config = dict(
    head_dim=64,
    norm='rmsnorm',
    qk_norm=True,
    bias='all',
    init_std_qkv=0.0272,
    beta1=0.93,
    schedule='wsd',
)
Each number is 50 + 12 x the weight over its row's rms, rounded and kept within 0 to 99. Layers, rows and columns count from 0. The size before them is the row's rms in percent of the matrix's.

# layer 2 MLP up, 512x192, rms 0.179, rows 64-76, columns 0-191
100:44 59 58 67 65 46 63 99 37 60 31 49 52 60 65 52 50 70 55 52 56 35 53 51 16 26 44 58 54 46 63 53 43 43 34 38 46 33 55 60 67 54 45 51 72 32 34 38 55 68 46 43 50 61 62 54 50 62 34 58 43 47 51 62 37 71 38 46 53 48 42 41 52 27 45 54 46 31 59 51 69 50 44 56 56 42 55 47 59 44 51 41 53 47 80 55 61 79 43 20 54 45 41 34 44 46 59 38 50 35 81 45 73 48 65 54 67 49 36 47 46 45 47 38 49 47 41 54 66 47 49 44 43 43 77 55 42 55 41 49 49 63 47 56 45 43 66 33 58 60 46 67 22 45 48 50 42 56 48 47 48 62 45 56 60 59 59 67 49 43 50 61 63 60 40 71 45 55 45 29 33 62 39 69 60 69 49 34 48 62 41 59
091:42 50 42 38 33 34 53 54 46 64 48 47 66 44 46 47 25 55 39 56 51 63 36 31 58 57 48 48 31 36 55 54 33 63 40 50 57 42 39 31 62 56 49 33 75 67 36 46 54 54 32 50 40 41 50 60 48 50 42 44 21 54 50 52 49 63 58 57 58 47 46 80 51 68 46 59 48 53 25 58 69 56 57 32 20 58 50 31 77 38 29 52 52 45 64 51 68 51 35 54 50 64 61 62 58 55 39 44 42 50 48 54 66 58 43 50 59 54 53 45 27 53 52 43 72 83 60 45 28 63 38 64 48 65 68 66 49 51 65 58 60 56 35 42 48 45 38 48 39 60 50 54 22 52 54 44 43 41 57 54 59 32 37 37 49 59 44 62 40 66 72 62 38 62 61 52 49 72 44 71 29 49 35 46 60 42 45 72 34 76 50 41
108:26 29 67 60 45 66 56 41 33 57 39 67 47 42 38 49 74 37 37 27 41 69 43 47 69 44 56 31 46 53 69 48 54 35 41 35 39 73 35 36 54 49 53 37 63 48 59 50 45 39 50 26 42 30 49 55 34 54 46 37 38 44 55 53 43 68 38 51 67 50 33 36 58 54 40 33 48 51 30 53 67 47 43 50 48 72 36 60 44 43 44 87 48 46 62 65 49 51 49 45 39 42 42 57 49 40 55 56 42 59 61 46 55 62 40 49 53 58 38 41 32 56 67 32 71 57 67 43 49 31 73 55 26 38 39 39 80 49 52 66 68 34 68 56 60 43 54 61 36 44 38 69 37 55 34 35 52 46 49 56 46 56 39 57 42 50 49 42 59 46 45 45 72 63 50 63 42 52 43 76 59 53 25 62 39 43 55 55 50 33 46 44
097:36 39 34 45 61 69 53 47 36 61 67 42 55 47 49 68 51 43 47 52 41 50 45 55 62 40 54 43 21 48 45 68 44 38 58 27 37 52 48 65 45 51 51 43 47 62 42 42 61 48 44 42 64 26 65 60 49 33 42 50 62 44 40 62 72 65 74 55 53 51 40 63 45 65 44 69 75 41 45 50 39 55 81 67 79 52 56 41 60 46 22 64 47 31 47 53 42 50 30 48 53 60 60 42 50 46 75 54 33 53 39 49 55 55 42 53 65 45 65 43 56 72 42 67 37 63 60 45 54 56 26 64 38 56 59 33 53 45 51 51 56 51 51 58 25 22 66 39 59 58 60 17 50 68 53 45 57 46 58 57 27 53 56 29 47 55 62 42 43 36 53 58 52 66 42 50 75 56 35 35 43 43 32 50 64 43 29 42 44 38 44 46
100:42 67 49 56 34 37 36 52 55 50 31 42 60 54 63 39 45 52 54 48 39 39 46 56 66 66 51 53 59 59 47 85 33 60 71 68 36 53 44 37 51 43 41 46 81 51 26 28 56 50 58 34 27 63 67 59 52 59 71 73 53 30 44 36 39 44 56 55 66 47 63 41 51 46 49 32 65 67 68 30 67 43 45 61 46 37 39 43 54 38 63 61 36 64 41 78 22 44 50 53 38 33 53 47 54 74 49 50 38 51 35 45 40 60 42 43 36 41 43 63 46 58 39 62 45 38 55 44 38 66 43 70 71 49 46 72 51 64 50 54 59 55 38 42 48 44 41 47 47 68 60 51 51 44 33 39 37 70 40 45 55 71 58 61 55 35 74 32 51 64 52 48 75 58 54 55 67 46 63 28 49 50 57 49 53 53 68 50 49 54 46 40
087:46 45 47 67 64 67 48 57 48 71 38 43 51 57 40 60 45 44 33 50 44 74 58 45 64 26 64 52 37 58 45 53 39 35 45 56 40 53 46 48 45 45 54 45 51 46 40 36 60 43 39 58 56 52 35 15 60 61 56 64 64 63 53 33 50 61 30 50 77 61 28 44 48 43 32 59 58 45 64 72 67 56 53 40 57 29 62 48 40 34 51 36 76 67 75 65 39 47 43 58 48 48 45 52 59 36 58 42 41 55 29 65 46 40 58 58 47 50 23 51 51 70 49 62 61 54 57 54 56 52 33 33 74 63 70 44 45 49 76 58 66 56 40 45 67 49 39 51 42 50 68 43 62 65 29 56 37 38 70 38 32 41 45 39 46 55 56 44 45 59 39 29 38 43 56 54 69 54 55 33 58 46 51 18 65 31 50 68 55 53 59 44
093:53 40 47 31 60 63 62 58 66 71 48 30 28 60 28 52 42 70 61 54 45 53 59 59 55 50 45 59 60 57 38 41 35 52 52 53 53 42 43 65 43 35 50 66 69 42 67 36 33 30 28 51 58 41 31 36 58 46 53 52 56 33 37 71 68 39 52 44 64 34 55 17 55 59 49 34 58 46 35 66 40 46 36 14 33 47 52 36 43 43 67 48 69 47 40 55 75 38 46 53 24 42 56 65 32 78 42 36 47 56 59 45 45 53 42 48 42 43 55 49 54 45 61 38 59 42 55 46 59 48 57 82 34 41 63 35 53 38 37 47 39 73 66 57 55 47 47 46 63 66 78 57 49 46 42 61 70 58 48 55 40 58 62 43 42 33 34 45 54 49 49 42 50 49 54 41 43 64 54 46 53 36 44 46 57 72 42 40 71 47 59 65
104:55 54 56 29 52 54 47 62 52 64 45 56 50 42 42 62 64 57 50 28 48 36 39 53 36 27 39 66 40 57 56 56 42 51 55 31 52 81 43 46 50 59 53 66 51 53 36 61 49 40 30 50 19 54 55 75 34 32 47 58 43 43 33 43 79 42 47 45 40 29 75 45 66 72 47 69 67 46 44 44 66 60 41 45 40 54 34 38 54 51 52 67 54 33 38 37 44 53 42 45 58 40 47 47 34 31 65 52 57 45 52 29 52 49 62 59 51 57 51 43 38 58 57 58 31 40 59 55 41 52 64 44 46 56 55 64 62 38 49 49 54 45 60 66 42 33 64 54 49 40 45 40 32 37 62 48 46 33 36 66 64 27 42 56 37 43 62 36 72 50 58 47 56 64 58 58 58 34 64 27 53 44 38 31 78 61 36 09 47 48 53 38
093:66 34 59 58 77 28 46 50 21 43 45 56 63 61 54 65 63 48 55 39 61 56 52 73 48 33 44 44 56 53 50 53 46 45 59 47 52 60 49 75 47 35 78 43 41 77 36 49 46 69 52 43 70 53 34 61 25 66 50 55 55 70 57 39 60 45 67 53 48 57 59 49 42 36 36 50 49 26 52 35 61 41 37 42 49 60 38 42 59 32 24 57 47 44 65 37 65 56 24 49 59 52 45 28 66 65 47 50 35 44 62 54 53 39 29 38 50 39 62 43 49 44 46 51 74 58 75 63 66 40 53 47 71 44 69 40 71 47 65 61 40 51 53 31 60 68 42 58 65 48 33 39 56 53 45 55 58 57 37 45 45 55 34 34 58 59 51 44 25 51 55 55 76 57 30 41 50 66 54 48 51 42 48 42 40 47 66 34 60 52 36 51
112:48 44 58 66 43 77 40 48 46 40 25 34 45 18 72 52 55 57 71 45 37 44 54 65 58 62 49 58 50 57 62 66 53 58 52 34 62 66 69 47 55 72 74 53 64 50 53 48 44 61 80 49 73 70 67 35 68 32 59 54 58 61 58 59 53 67 48 54 61 47 55 38 28 43 57 62 46 50 43 36 56 69 48 31 44 39 52 56 28 70 63 46 60 62 69 47 49 54 36 19 53 45 48 50 45 41 45 72 41 47 42 62 76 41 54 64 36 40 57 62 53 38 62 46 44 47 41 41 49 49 76 49 58 62 52 34 46 57 42 57 53 55 43 59 44 53 44 51 50 51 36 58 60 56 68 66 49 52 24 45 49 41 74 70 54 73 57 50 66 45 55 53 49 74 39 54 35 55 33 50 63 43 54 60 61 62 33 54 33 57 46 44
116:48 71 62 57 45 59 14 79 48 44 57 55 51 60 36 73 29 38 46 47 56 49 50 64 39 63 46 58 72 41 34 51 53 48 53 35 64 49 56 37 57 56 48 66 53 51 29 49 49 57 40 53 38 45 47 85 52 66 66 57 52 42 59 45 50 40 63 44 53 55 53 72 38 59 67 46 57 43 34 65 39 33 35 38 56 69 41 47 75 26 55 36 44 65 51 39 63 63 74 49 39 45 67 20 62 59 37 53 55 41 54 46 37 48 45 56 42 53 65 48 57 66 73 46 44 79 51 52 48 22 51 48 53 30 40 57 42 54 49 42 44 59 43 33 60 46 28 37 49 54 35 53 62 54 44 62 46 68 52 59 55 51 51 51 43 43 37 24 58 38 48 49 53 51 37 47 49 53 32 46 28 21 64 67 51 33 51 39 52 60 66 56
109:33 34 63 37 33 51 26 43 45 47 59 58 49 55 56 59 34 56 53 39 19 47 55 51 49 59 70 62 35 59 44 50 58 61 53 59 48 59 71 38 52 56 58 38 44 54 55 57 54 38 71 66 55 44 53 44 40 51 46 22 28 53 55 34 71 60 56 40 61 54 55 42 43 77 44 73 65 77 49 40 53 62 44 39 57 42 48 46 67 51 33 34 47 67 48 54 67 72 40 62 42 42 71 43 70 64 48 43 40 49 58 55 66 64 56 31 57 14 52 46 72 62 48 37 40 48 37 42 59 47 41 51 35 40 40 50 58 33 80 43 50 57 33 51 39 28 62 42 54 43 58 39 48 45 54 63 45 43 59 61 58 67 37 58 59 40 45 50 42 60 32 57 57 48 28 63 58 56 38 44 66 72 64 33 58 62 50 42 65 61 56 26
094:51 48 57 35 48 46 57 58 65 31 45 53 58 49 83 60 44 35 56 47 52 57 50 40 47 54 48 74 57 45 53 37 70 74 66 44 55 48 46 26 54 41 49 59 45 60 55 49 58 41 39 48 49 54 67 58 58 28 77 31 51 35 46 50 57 46 36 48 49 45 41 43 59 60 44 49 39 56 52 53 39 39 59 54 80 53 68 40 56 60 34 58 47 55 59 34 42 29 71 32 27 41 46 37 48 58 60 62 41 53 59 54 46 30 58 51 51 43 54 65 45 53 45 75 37 66 48 73 39 30 52 59 06 23 49 52 67 21 40 43 55 46 35 37 52 67 58 50 69 49 51 51 60 38 69 54 41 41 42 37 52 87 46 52 35 49 56 41 58 37 51 52 41 44 43 53 43 69 57 47 35 35 58 37 59 34 33 60 59 47 39 45
# layer 2 MLP down (transposed), 512x192, rms 0.0571, rows 64-75, columns 0-191
097:69 17 43 41 33 84 79 29 66 50 48 47 46 43 50 51 48 66 60 54 57 53 52 64 56 76 45 31 40 56 49 27 74 53 51 45 43 35 44 53 00 62 49 58 39 48 55 54 52 27 49 73 42 40 46 45 48 43 57 44 50 68 60 57 67 28 56 48 58 50 49 50 61 38 61 62 68 66 23 50 49 54 45 38 51 20 51 48 54 56 50 53 29 47 30 68 51 47 48 53 38 62 64 74 52 51 52 47 47 76 43 65 38 45 49 53 34 44 51 56 53 54 47 50 55 50 60 47 32 56 71 64 58 49 49 58 56 37 49 45 65 39 40 52 64 70 44 69 38 50 54 33 73 54 46 51 45 48 55 50 42 33 50 49 40 47 48 47 47 51 52 28 46 52 47 37 59 50 63 53 69 43 44 43 64 57 65 51 48 48 60 55
084:56 40 58 60 53 71 34 45 56 35 50 47 48 65 35 46 56 60 41 33 57 43 31 73 59 51 51 60 48 53 67 50 60 28 58 42 51 47 63 76 42 66 42 66 50 45 64 40 41 62 46 43 49 55 31 66 43 45 46 60 59 48 47 66 49 39 54 46 57 53 60 65 45 39 52 45 40 62 46 31 34 54 73 84 52 40 64 51 43 42 50 44 48 73 64 46 64 55 44 52 69 65 52 52 49 56 43 64 39 67 51 35 57 74 16 44 60 52 38 42 42 63 47 36 51 37 57 41 51 78 76 37 31 35 57 55 60 34 44 44 26 46 57 36 68 41 53 47 44 44 40 58 56 69 37 49 35 47 61 39 44 78 50 63 45 85 45 55 55 28 57 45 54 40 51 28 62 34 33 39 38 48 70 52 54 48 53 51 46 60 63 31
106:56 37 62 56 46 34 48 46 58 78 52 48 50 49 51 40 71 34 51 49 28 48 54 42 58 33 78 52 41 58 50 47 78 38 30 33 54 76 42 52 33 33 62 66 50 61 68 42 45 50 54 22 54 51 69 54 48 75 67 64 55 40 40 68 72 49 48 60 48 63 40 80 65 51 60 58 48 62 41 46 63 40 54 47 51 61 47 50 55 46 52 53 48 41 45 33 52 64 45 52 52 59 36 54 42 45 40 69 60 51 44 48 57 71 49 67 72 46 42 30 61 56 56 48 52 62 30 59 47 58 49 54 45 59 38 50 41 47 60 50 51 38 48 40 31 60 41 53 50 57 46 78 59 46 49 36 37 61 60 37 37 53 41 73 53 48 27 44 79 68 37 27 61 45 57 60 69 66 43 44 36 62 45 83 37 36 56 44 48 33 62 51
092:61 56 48 57 39 53 45 40 55 52 45 34 36 50 51 18 50 55 62 40 34 56 48 62 35 66 51 58 43 48 31 31 45 52 63 59 69 55 57 62 40 61 47 48 50 45 58 43 25 59 52 77 48 62 36 30 56 34 38 49 28 42 68 85 47 53 54 54 51 70 49 63 53 52 64 59 46 54 46 47 62 49 49 35 42 52 34 56 46 39 48 47 41 46 49 54 63 59 46 53 61 52 39 43 37 64 55 45 48 57 37 52 61 68 53 28 45 29 46 28 32 33 55 48 50 57 33 31 44 47 59 50 44 53 18 45 60 37 70 51 59 52 46 54 51 13 65 62 42 75 46 68 54 64 58 51 33 50 46 61 74 56 67 61 65 51 49 33 34 55 67 47 39 51 39 50 60 15 56 48 59 45 75 66 66 51 64 43 39 60 31 50
107:50 56 47 52 45 63 46 51 57 59 57 37 48 47 75 41 39 53 62 37 44 51 55 37 74 58 43 49 72 50 40 65 49 47 49 69 29 70 55 44 38 24 45 60 43 52 49 39 55 30 42 45 51 51 61 52 46 36 70 64 49 51 37 59 45 62 50 58 64 70 52 35 50 53 74 50 51 72 75 60 47 45 29 50 61 59 50 33 36 60 41 37 40 71 62 45 25 50 47 40 36 47 50 32 22 57 42 40 51 56 28 44 45 58 42 76 38 39 55 71 37 50 37 30 47 44 36 51 52 44 50 70 56 49 34 56 50 53 38 75 43 56 50 50 41 67 57 50 47 61 28 72 46 43 50 43 34 39 49 58 36 63 56 63 44 36 54 18 52 38 62 52 49 64 81 44 74 50 43 20 59 41 35 55 63 44 59 57 65 58 51 44
092:50 47 42 40 59 61 68 54 68 73 39 45 44 67 63 43 76 63 55 47 44 61 30 57 55 53 63 49 46 40 29 50 70 45 55 40 51 49 37 28 57 43 54 63 70 57 51 71 53 39 55 48 50 52 41 39 45 58 48 40 47 52 51 60 49 35 26 40 64 41 36 62 54 57 25 59 68 46 47 58 62 66 33 46 53 37 62 63 45 41 52 51 62 50 52 69 57 51 41 64 37 47 52 56 66 48 44 52 64 41 51 46 49 46 46 40 60 37 36 37 69 42 82 44 38 45 39 35 40 62 52 40 65 61 39 60 55 53 59 50 66 49 57 45 49 58 31 28 40 57 62 45 47 46 32 27 36 42 63 42 40 64 53 63 37 59 63 43 17 44 66 43 40 34 35 38 98 60 56 40 76 74 47 72 56 49 65 39 44 55 61 49
090:65 37 40 53 61 56 29 45 68 21 27 59 41 53 40 54 49 42 32 67 31 45 36 60 57 41 51 47 69 52 57 39 29 54 43 56 64 36 60 54 39 40 56 42 46 40 47 36 51 49 59 52 81 54 74 50 48 45 65 35 54 35 59 30 61 52 46 42 49 58 45 63 57 52 45 39 89 55 49 53 65 31 84 47 42 49 54 65 48 30 66 67 49 35 31 74 52 55 51 45 17 51 44 64 50 62 33 63 60 54 34 66 45 30 47 43 47 68 66 52 46 53 58 43 23 30 50 59 38 46 58 70 51 57 56 36 50 62 43 61 48 47 56 56 58 69 51 52 62 67 52 44 48 61 48 48 53 64 56 72 53 71 47 55 63 30 52 41 52 55 54 46 57 52 62 44 49 50 61 68 48 33 38 60 62 63 39 50 54 38 27 46
100:45 52 56 35 78 45 49 38 42 57 32 58 49 49 64 65 36 27 64 53 50 28 52 50 56 48 37 36 53 44 74 46 60 45 50 56 59 49 27 50 70 40 54 48 46 42 63 52 38 39 41 45 56 25 52 29 55 63 78 39 66 58 44 17 73 27 77 60 49 41 42 68 44 78 42 40 48 50 35 43 70 49 60 52 35 82 39 54 46 49 44 74 37 45 32 54 51 49 53 58 46 37 41 40 25 49 45 55 29 51 50 62 52 41 42 58 41 49 49 54 33 65 49 55 36 48 49 48 56 46 38 57 58 40 49 45 49 43 32 51 56 42 47 45 54 55 42 66 44 44 45 47 49 49 46 29 39 14 37 42 74 47 63 69 26 38 64 40 33 44 48 57 40 48 53 54 50 52 54 57 67 48 42 38 43 57 45 30 65 44 39 27
114:41 51 64 61 55 29 43 52 24 47 52 62 48 39 59 54 63 33 36 50 46 53 60 35 19 52 40 56 42 42 81 83 44 35 72 57 36 47 68 44 46 62 37 60 49 29 48 48 43 63 52 49 66 47 41 61 54 61 47 52 61 34 38 51 44 60 46 67 47 40 47 42 54 35 49 53 55 39 34 43 68 59 47 66 44 52 61 50 69 63 51 46 53 36 57 46 52 38 52 67 50 44 40 55 31 55 55 45 54 24 46 30 52 49 32 65 49 57 48 55 54 45 30 44 44 67 44 48 59 45 30 31 75 50 72 83 41 50 28 44 42 37 42 58 42 52 48 27 69 62 27 50 43 72 53 76 46 57 45 36 62 61 68 58 53 40 40 60 45 56 53 52 58 52 55 52 37 68 33 56 41 49 52 39 34 62 44 65 69 63 71 36
111:60 49 54 36 48 58 66 49 41 53 49 71 32 37 26 54 69 51 59 53 36 65 38 56 57 48 63 62 47 60 45 43 37 48 45 39 29 50 48 65 55 48 78 42 60 50 50 40 47 55 83 41 68 56 27 35 49 32 54 71 45 60 44 56 59 63 37 63 51 55 57 56 29 58 60 62 61 59 62 35 67 49 44 54 58 61 52 37 26 63 61 26 51 64 44 40 47 56 34 40 61 49 45 60 56 45 64 42 58 40 48 62 59 80 58 36 47 31 43 41 51 49 59 36 44 45 56 32 56 61 51 64 56 51 68 46 85 49 33 40 43 37 57 51 57 66 43 62 58 48 32 54 79 37 56 59 61 43 34 28 67 41 65 31 64 41 46 45 42 53 36 54 25 41 47 68 48 64 39 74 59 61 49 55 61 63 42 29 38 56 51 45
117:51 43 55 51 44 50 63 54 57 47 60 63 57 81 53 56 32 43 76 27 45 45 48 45 47 38 59 52 45 33 64 50 64 64 68 42 50 53 50 32 46 56 33 57 76 62 55 48 43 77 68 40 47 49 45 49 38 46 50 56 56 43 57 47 46 49 37 46 66 33 53 54 73 45 28 55 65 15 60 51 46 63 46 34 37 66 65 45 59 49 44 74 35 30 35 40 66 66 44 53 58 69 70 17 35 70 40 48 65 33 47 53 37 36 35 78 76 58 48 59 43 56 29 64 37 66 54 47 41 43 18 32 47 52 53 52 55 37 58 40 51 49 61 30 41 36 46 56 49 72 72 52 53 40 56 59 69 43 52 54 47 61 48 52 42 34 52 49 52 63 49 60 60 48 44 48 69 60 39 52 42 47 65 53 55 59 52 40 49 61 54 58
118:54 62 40 71 34 45 36 53 50 48 73 48 50 64 56 33 41 69 53 57 47 37 43 50 99 60 36 68 50 37 20 36 49 56 36 37 37 61 49 44 61 64 45 49 52 45 43 55 34 36 42 38 35 38 55 56 26 53 54 38 32 51 50 36 57 73 48 66 54 62 48 57 38 54 42 55 34 68 40 45 34 57 45 63 54 50 48 40 48 46 29 72 41 59 50 39 61 51 67 65 41 37 52 40 48 61 56 40 65 59 60 57 56 36 49 53 56 45 51 29 78 55 57 40 46 21 37 38 38 60 60 34 40 50 55 61 47 49 66 38 65 55 40 65 64 28 67 39 37 39 37 47 60 57 61 33 60 41 51 42 62 61 62 57 36 37 68 41 41 64 52 36 62 42 39 51 38 43 31 51 55 41 70 54 52 58 60 39 41 50 49 60
# layer 2 MLP gate, 512x192, rms 0.168, rows 65-76, columns 0-191
080:52 36 34 24 56 50 49 69 51 51 56 59 58 53 61 46 29 51 36 70 62 61 72 51 42 52 61 68 62 67 42 65 34 57 39 74 51 46 53 56 50 33 47 40 42 04 38 46 53 38 47 63 49 55 66 71 42 57 51 51 61 46 30 66 61 38 51 63 55 46 59 47 42 61 40 60 54 44 40 59 39 52 36 50 20 63 62 51 18 42 60 41 33 46 60 57 45 55 47 42 49 30 39 28 54 56 41 36 60 46 39 44 64 60 49 60 59 67 49 74 57 66 36 43 36 55 44 45 54 44 55 70 67 52 44 42 43 55 53 43 42 49 47 58 45 62 39 62 81 57 49 62 60 55 53 59 48 68 53 53 47 67 31 59 41 38 69 71 38 52 57 55 42 55 63 51 55 27 52 56 28 55 45 49 45 63 47 48 39 54 15 68
110:42 45 59 48 25 33 38 60 42 48 39 61 43 27 74 49 56 59 45 61 61 54 44 38 49 34 68 65 45 26 24 45 61 34 47 45 57 50 49 61 39 54 68 43 66 41 47 61 39 65 55 47 42 31 72 58 57 58 65 73 70 42 15 44 52 43 47 63 40 51 63 54 30 36 32 41 59 47 48 59 53 37 41 26 37 34 61 41 53 60 46 42 56 52 62 58 22 56 67 58 47 46 31 61 67 69 41 62 64 61 49 61 37 49 39 72 51 39 42 53 48 66 61 66 60 31 44 67 59 66 34 56 37 54 62 62 49 49 43 48 31 54 40 55 65 48 44 39 42 49 64 40 56 34 37 29 41 52 28 56 35 51 45 51 60 59 58 58 46 47 58 45 57 75 63 70 34 38 54 68 51 52 51 74 36 51 60 56 43 47 53 55
095:50 23 52 65 42 44 64 47 39 43 48 48 47 24 38 33 44 48 44 32 30 60 35 51 55 50 47 59 48 39 26 28 54 43 55 37 32 33 62 42 71 48 48 51 75 55 73 52 61 49 56 58 47 47 51 54 53 58 34 40 43 37 60 47 36 25 50 58 67 51 41 34 45 48 31 56 49 33 51 54 42 80 77 57 40 41 47 47 56 48 44 31 65 48 48 44 55 30 42 63 30 34 32 48 48 36 29 46 61 47 46 49 69 63 69 64 45 69 41 50 75 47 53 58 58 64 65 39 64 29 56 47 47 41 49 48 57 66 35 54 68 43 34 64 65 41 46 44 51 42 67 31 62 27 48 54 58 44 32 39 60 46 83 30 38 66 54 56 54 50 44 62 52 70 47 51 64 45 42 46 71 59 46 58 33 54 43 45 43 61 53 57
107:53 41 78 72 40 47 55 74 37 70 42 41 34 49 34 44 43 66 49 41 61 47 39 47 50 44 43 57 51 61 50 49 55 52 46 50 48 62 58 27 54 43 49 65 32 39 62 45 61 49 35 49 37 54 51 37 51 38 43 59 40 39 47 38 51 29 37 65 44 55 41 30 51 57 81 38 29 52 49 61 35 54 61 52 42 66 53 69 40 28 70 60 61 38 58 45 60 31 75 33 65 54 34 43 62 58 65 71 38 54 34 44 52 46 74 32 39 40 51 46 46 39 69 61 47 34 57 51 50 56 29 66 42 54 46 46 51 65 52 55 51 65 69 39 47 73 60 56 58 63 27 47 53 48 63 45 33 38 42 40 74 51 44 50 55 45 28 70 50 45 48 42 67 60 65 53 22 31 22 41 56 42 43 36 33 54 48 51 56 38 58 62
089:57 68 56 77 53 53 30 34 47 32 36 59 66 48 52 77 42 36 41 52 65 31 64 56 45 30 31 49 39 57 49 59 29 53 31 47 47 54 62 33 42 47 33 75 53 38 37 61 57 33 56 40 42 61 53 44 64 64 61 37 46 59 52 54 64 54 38 43 41 73 24 61 45 52 56 54 68 51 32 72 61 64 39 29 77 57 64 41 55 64 50 46 63 41 35 58 58 56 43 51 45 52 46 40 35 36 43 59 45 58 58 68 43 33 34 52 44 32 54 64 53 56 25 41 56 56 56 56 58 68 62 49 38 71 40 39 55 63 55 68 46 42 25 43 64 37 42 45 55 64 58 36 68 54 43 32 40 44 32 61 37 54 61 53 46 41 44 40 54 35 46 44 47 43 41 46 49 49 34 59 50 72 55 45 57 31 42 63 45 37 81 51
094:40 52 48 63 50 46 55 51 35 30 59 52 54 30 69 54 46 42 47 48 66 26 48 52 46 33 48 44 50 54 61 67 53 60 49 30 42 50 42 47 40 75 55 47 50 57 49 81 61 62 45 57 26 66 62 59 54 60 52 60 59 71 44 36 40 50 53 60 58 61 49 67 42 60 51 71 39 43 43 49 60 55 35 77 64 49 37 36 65 53 52 43 56 50 63 68 43 62 71 64 66 57 48 48 58 31 29 55 47 55 40 59 45 49 65 49 80 46 38 67 53 67 38 49 37 52 63 35 41 22 59 51 51 75 38 70 43 43 46 45 61 39 31 56 37 44 51 48 43 36 38 42 48 50 54 44 51 47 62 50 62 58 47 60 66 50 58 92 29 46 43 40 47 52 63 65 64 41 56 37 52 74 74 59 57 30 79 65 42 49 39 51
097:56 66 37 56 49 34 54 43 54 55 58 48 41 55 71 36 69 46 53 35 49 56 62 23 43 55 52 45 59 46 38 66 49 40 52 62 47 60 60 66 67 64 48 30 40 43 64 69 45 45 43 45 45 39 56 61 36 43 62 51 39 52 41 31 67 36 54 62 37 61 43 40 54 43 65 48 47 26 23 38 51 60 36 48 51 65 50 42 51 30 50 46 65 36 35 48 44 60 47 33 43 72 83 53 40 33 38 44 27 47 41 46 29 64 57 52 73 52 57 52 58 67 64 56 57 55 66 34 60 32 47 71 37 21 59 56 43 38 36 48 50 45 52 47 49 32 38 43 48 54 46 39 69 41 33 48 48 32 49 42 42 45 68 47 36 51 52 38 39 45 53 29 62 63 25 43 39 50 64 40 68 57 68 67 59 67 27 34 44 53 46 24
107:40 42 84 72 59 62 56 65 70 64 58 37 43 57 48 40 51 32 59 54 56 54 40 41 53 68 62 44 48 70 44 47 49 49 32 58 54 63 50 69 50 59 46 67 45 55 58 49 54 42 64 65 57 34 40 35 53 43 37 46 38 46 72 63 32 39 41 45 58 56 62 24 51 52 59 50 44 54 72 43 42 55 26 64 67 53 22 50 47 51 32 61 53 29 44 71 69 65 42 37 40 31 62 60 46 63 49 53 28 41 33 46 46 26 46 59 64 67 55 45 38 59 63 37 41 45 59 43 20 54 48 48 49 51 63 68 35 44 55 30 55 58 55 60 48 44 51 38 42 34 46 71 49 39 47 59 54 56 68 72 88 57 49 52 46 56 48 61 59 58 44 48 41 42 53 47 58 46 47 50 40 46 50 61 18 41 39 62 73 59 43 38
109:55 52 46 67 70 34 61 55 46 38 46 47 65 40 38 50 42 46 27 56 56 35 42 73 51 60 45 55 51 49 32 42 64 60 60 45 65 57 46 44 61 26 33 31 66 35 23 50 45 54 53 43 43 61 41 43 28 55 33 51 27 54 40 42 51 47 55 46 53 53 48 55 66 34 44 33 32 49 56 53 42 53 56 58 35 51 39 67 51 53 62 53 57 60 60 64 41 51 48 74 39 35 60 53 59 53 70 35 34 27 58 52 30 58 43 24 61 50 81 44 45 64 63 43 58 43 54 33 35 48 43 36 54 59 53 56 35 25 53 31 56 51 46 73 58 44 50 55 57 55 41 52 40 46 57 44 46 46 53 24 55 54 42 60 67 69 54 70 50 67 61 67 54 50 64 41 57 43 34 34 26 40 22 50 74 33 64 49 61 48 24 36
118:39 49 46 55 74 51 32 88 55 34 52 68 60 72 54 44 30 45 69 40 37 43 53 64 64 52 45 51 46 56 35 41 76 50 46 60 60 51 32 51 56 38 39 48 75 60 48 47 39 66 72 36 50 50 48 69 43 57 51 54 51 70 51 60 47 53 34 24 56 39 50 72 70 58 55 56 51 52 32 65 48 54 50 53 59 40 59 42 36 59 66 56 51 31 42 53 51 44 38 43 51 34 56 42 38 81 52 68 61 48 44 52 62 47 45 66 67 37 60 63 41 50 31 55 43 48 68 33 53 41 44 47 39 29 28 21 56 55 63 28 37 30 26 49 36 27 64 51 73 41 39 48 63 44 51 44 69 54 47 43 58 55 37 59 47 39 52 58 49 74 42 52 54 54 57 43 57 44 30 49 53 53 28 40 62 50 52 58 65 41 44 54
116:38 35 45 72 46 33 54 42 39 63 56 40 64 68 80 31 69 52 51 46 46 28 42 63 41 36 60 55 45 46 53 62 73 45 63 32 51 44 48 60 57 43 52 55 64 54 51 47 68 49 71 39 56 33 36 45 52 44 63 54 47 59 51 51 53 49 44 49 49 68 67 64 59 48 54 57 41 44 52 47 49 50 66 40 45 56 53 58 48 45 62 60 54 54 46 67 55 30 28 43 57 47 50 51 36 41 35 43 45 62 51 63 41 48 44 59 54 73 56 28 25 84 56 66 46 67 69 63 66 35 54 48 34 55 23 76 40 59 43 43 71 38 52 49 57 53 49 57 71 72 35 58 70 66 52 50 59 50 43 57 61 58 62 22 15 64 62 62 32 40 68 49 52 56 32 42 45 46 34 44 55 45 36 43 62 43 40 42 51 74 57 59
102:49 60 62 32 64 41 51 24 64 65 35 47 28 65 42 46 42 51 40 43 37 46 60 38 37 39 36 68 71 49 43 35 58 39 55 49 53 29 52 41 55 67 36 23 46 63 42 56 66 56 37 46 37 59 74 57 36 47 43 58 36 46 49 57 51 57 48 61 51 46 65 58 29 54 42 47 56 35 46 52 45 50 41 41 77 56 54 58 42 55 53 52 57 36 35 32 60 54 43 55 43 71 48 48 30 57 39 74 54 73 37 46 25 41 52 56 71 33 64 60 77 72 80 59 39 61 47 37 55 55 50 62 62 68 65 39 31 46 50 64 41 71 51 59 57 39 31 44 56 44 55 54 40 38 65 44 76 39 56 46 31 43 45 49 46 45 66 66 65 45 72 48 64 39 54 59 42 32 60 53 55 34 66 50 58 61 44 61 57 62 40 61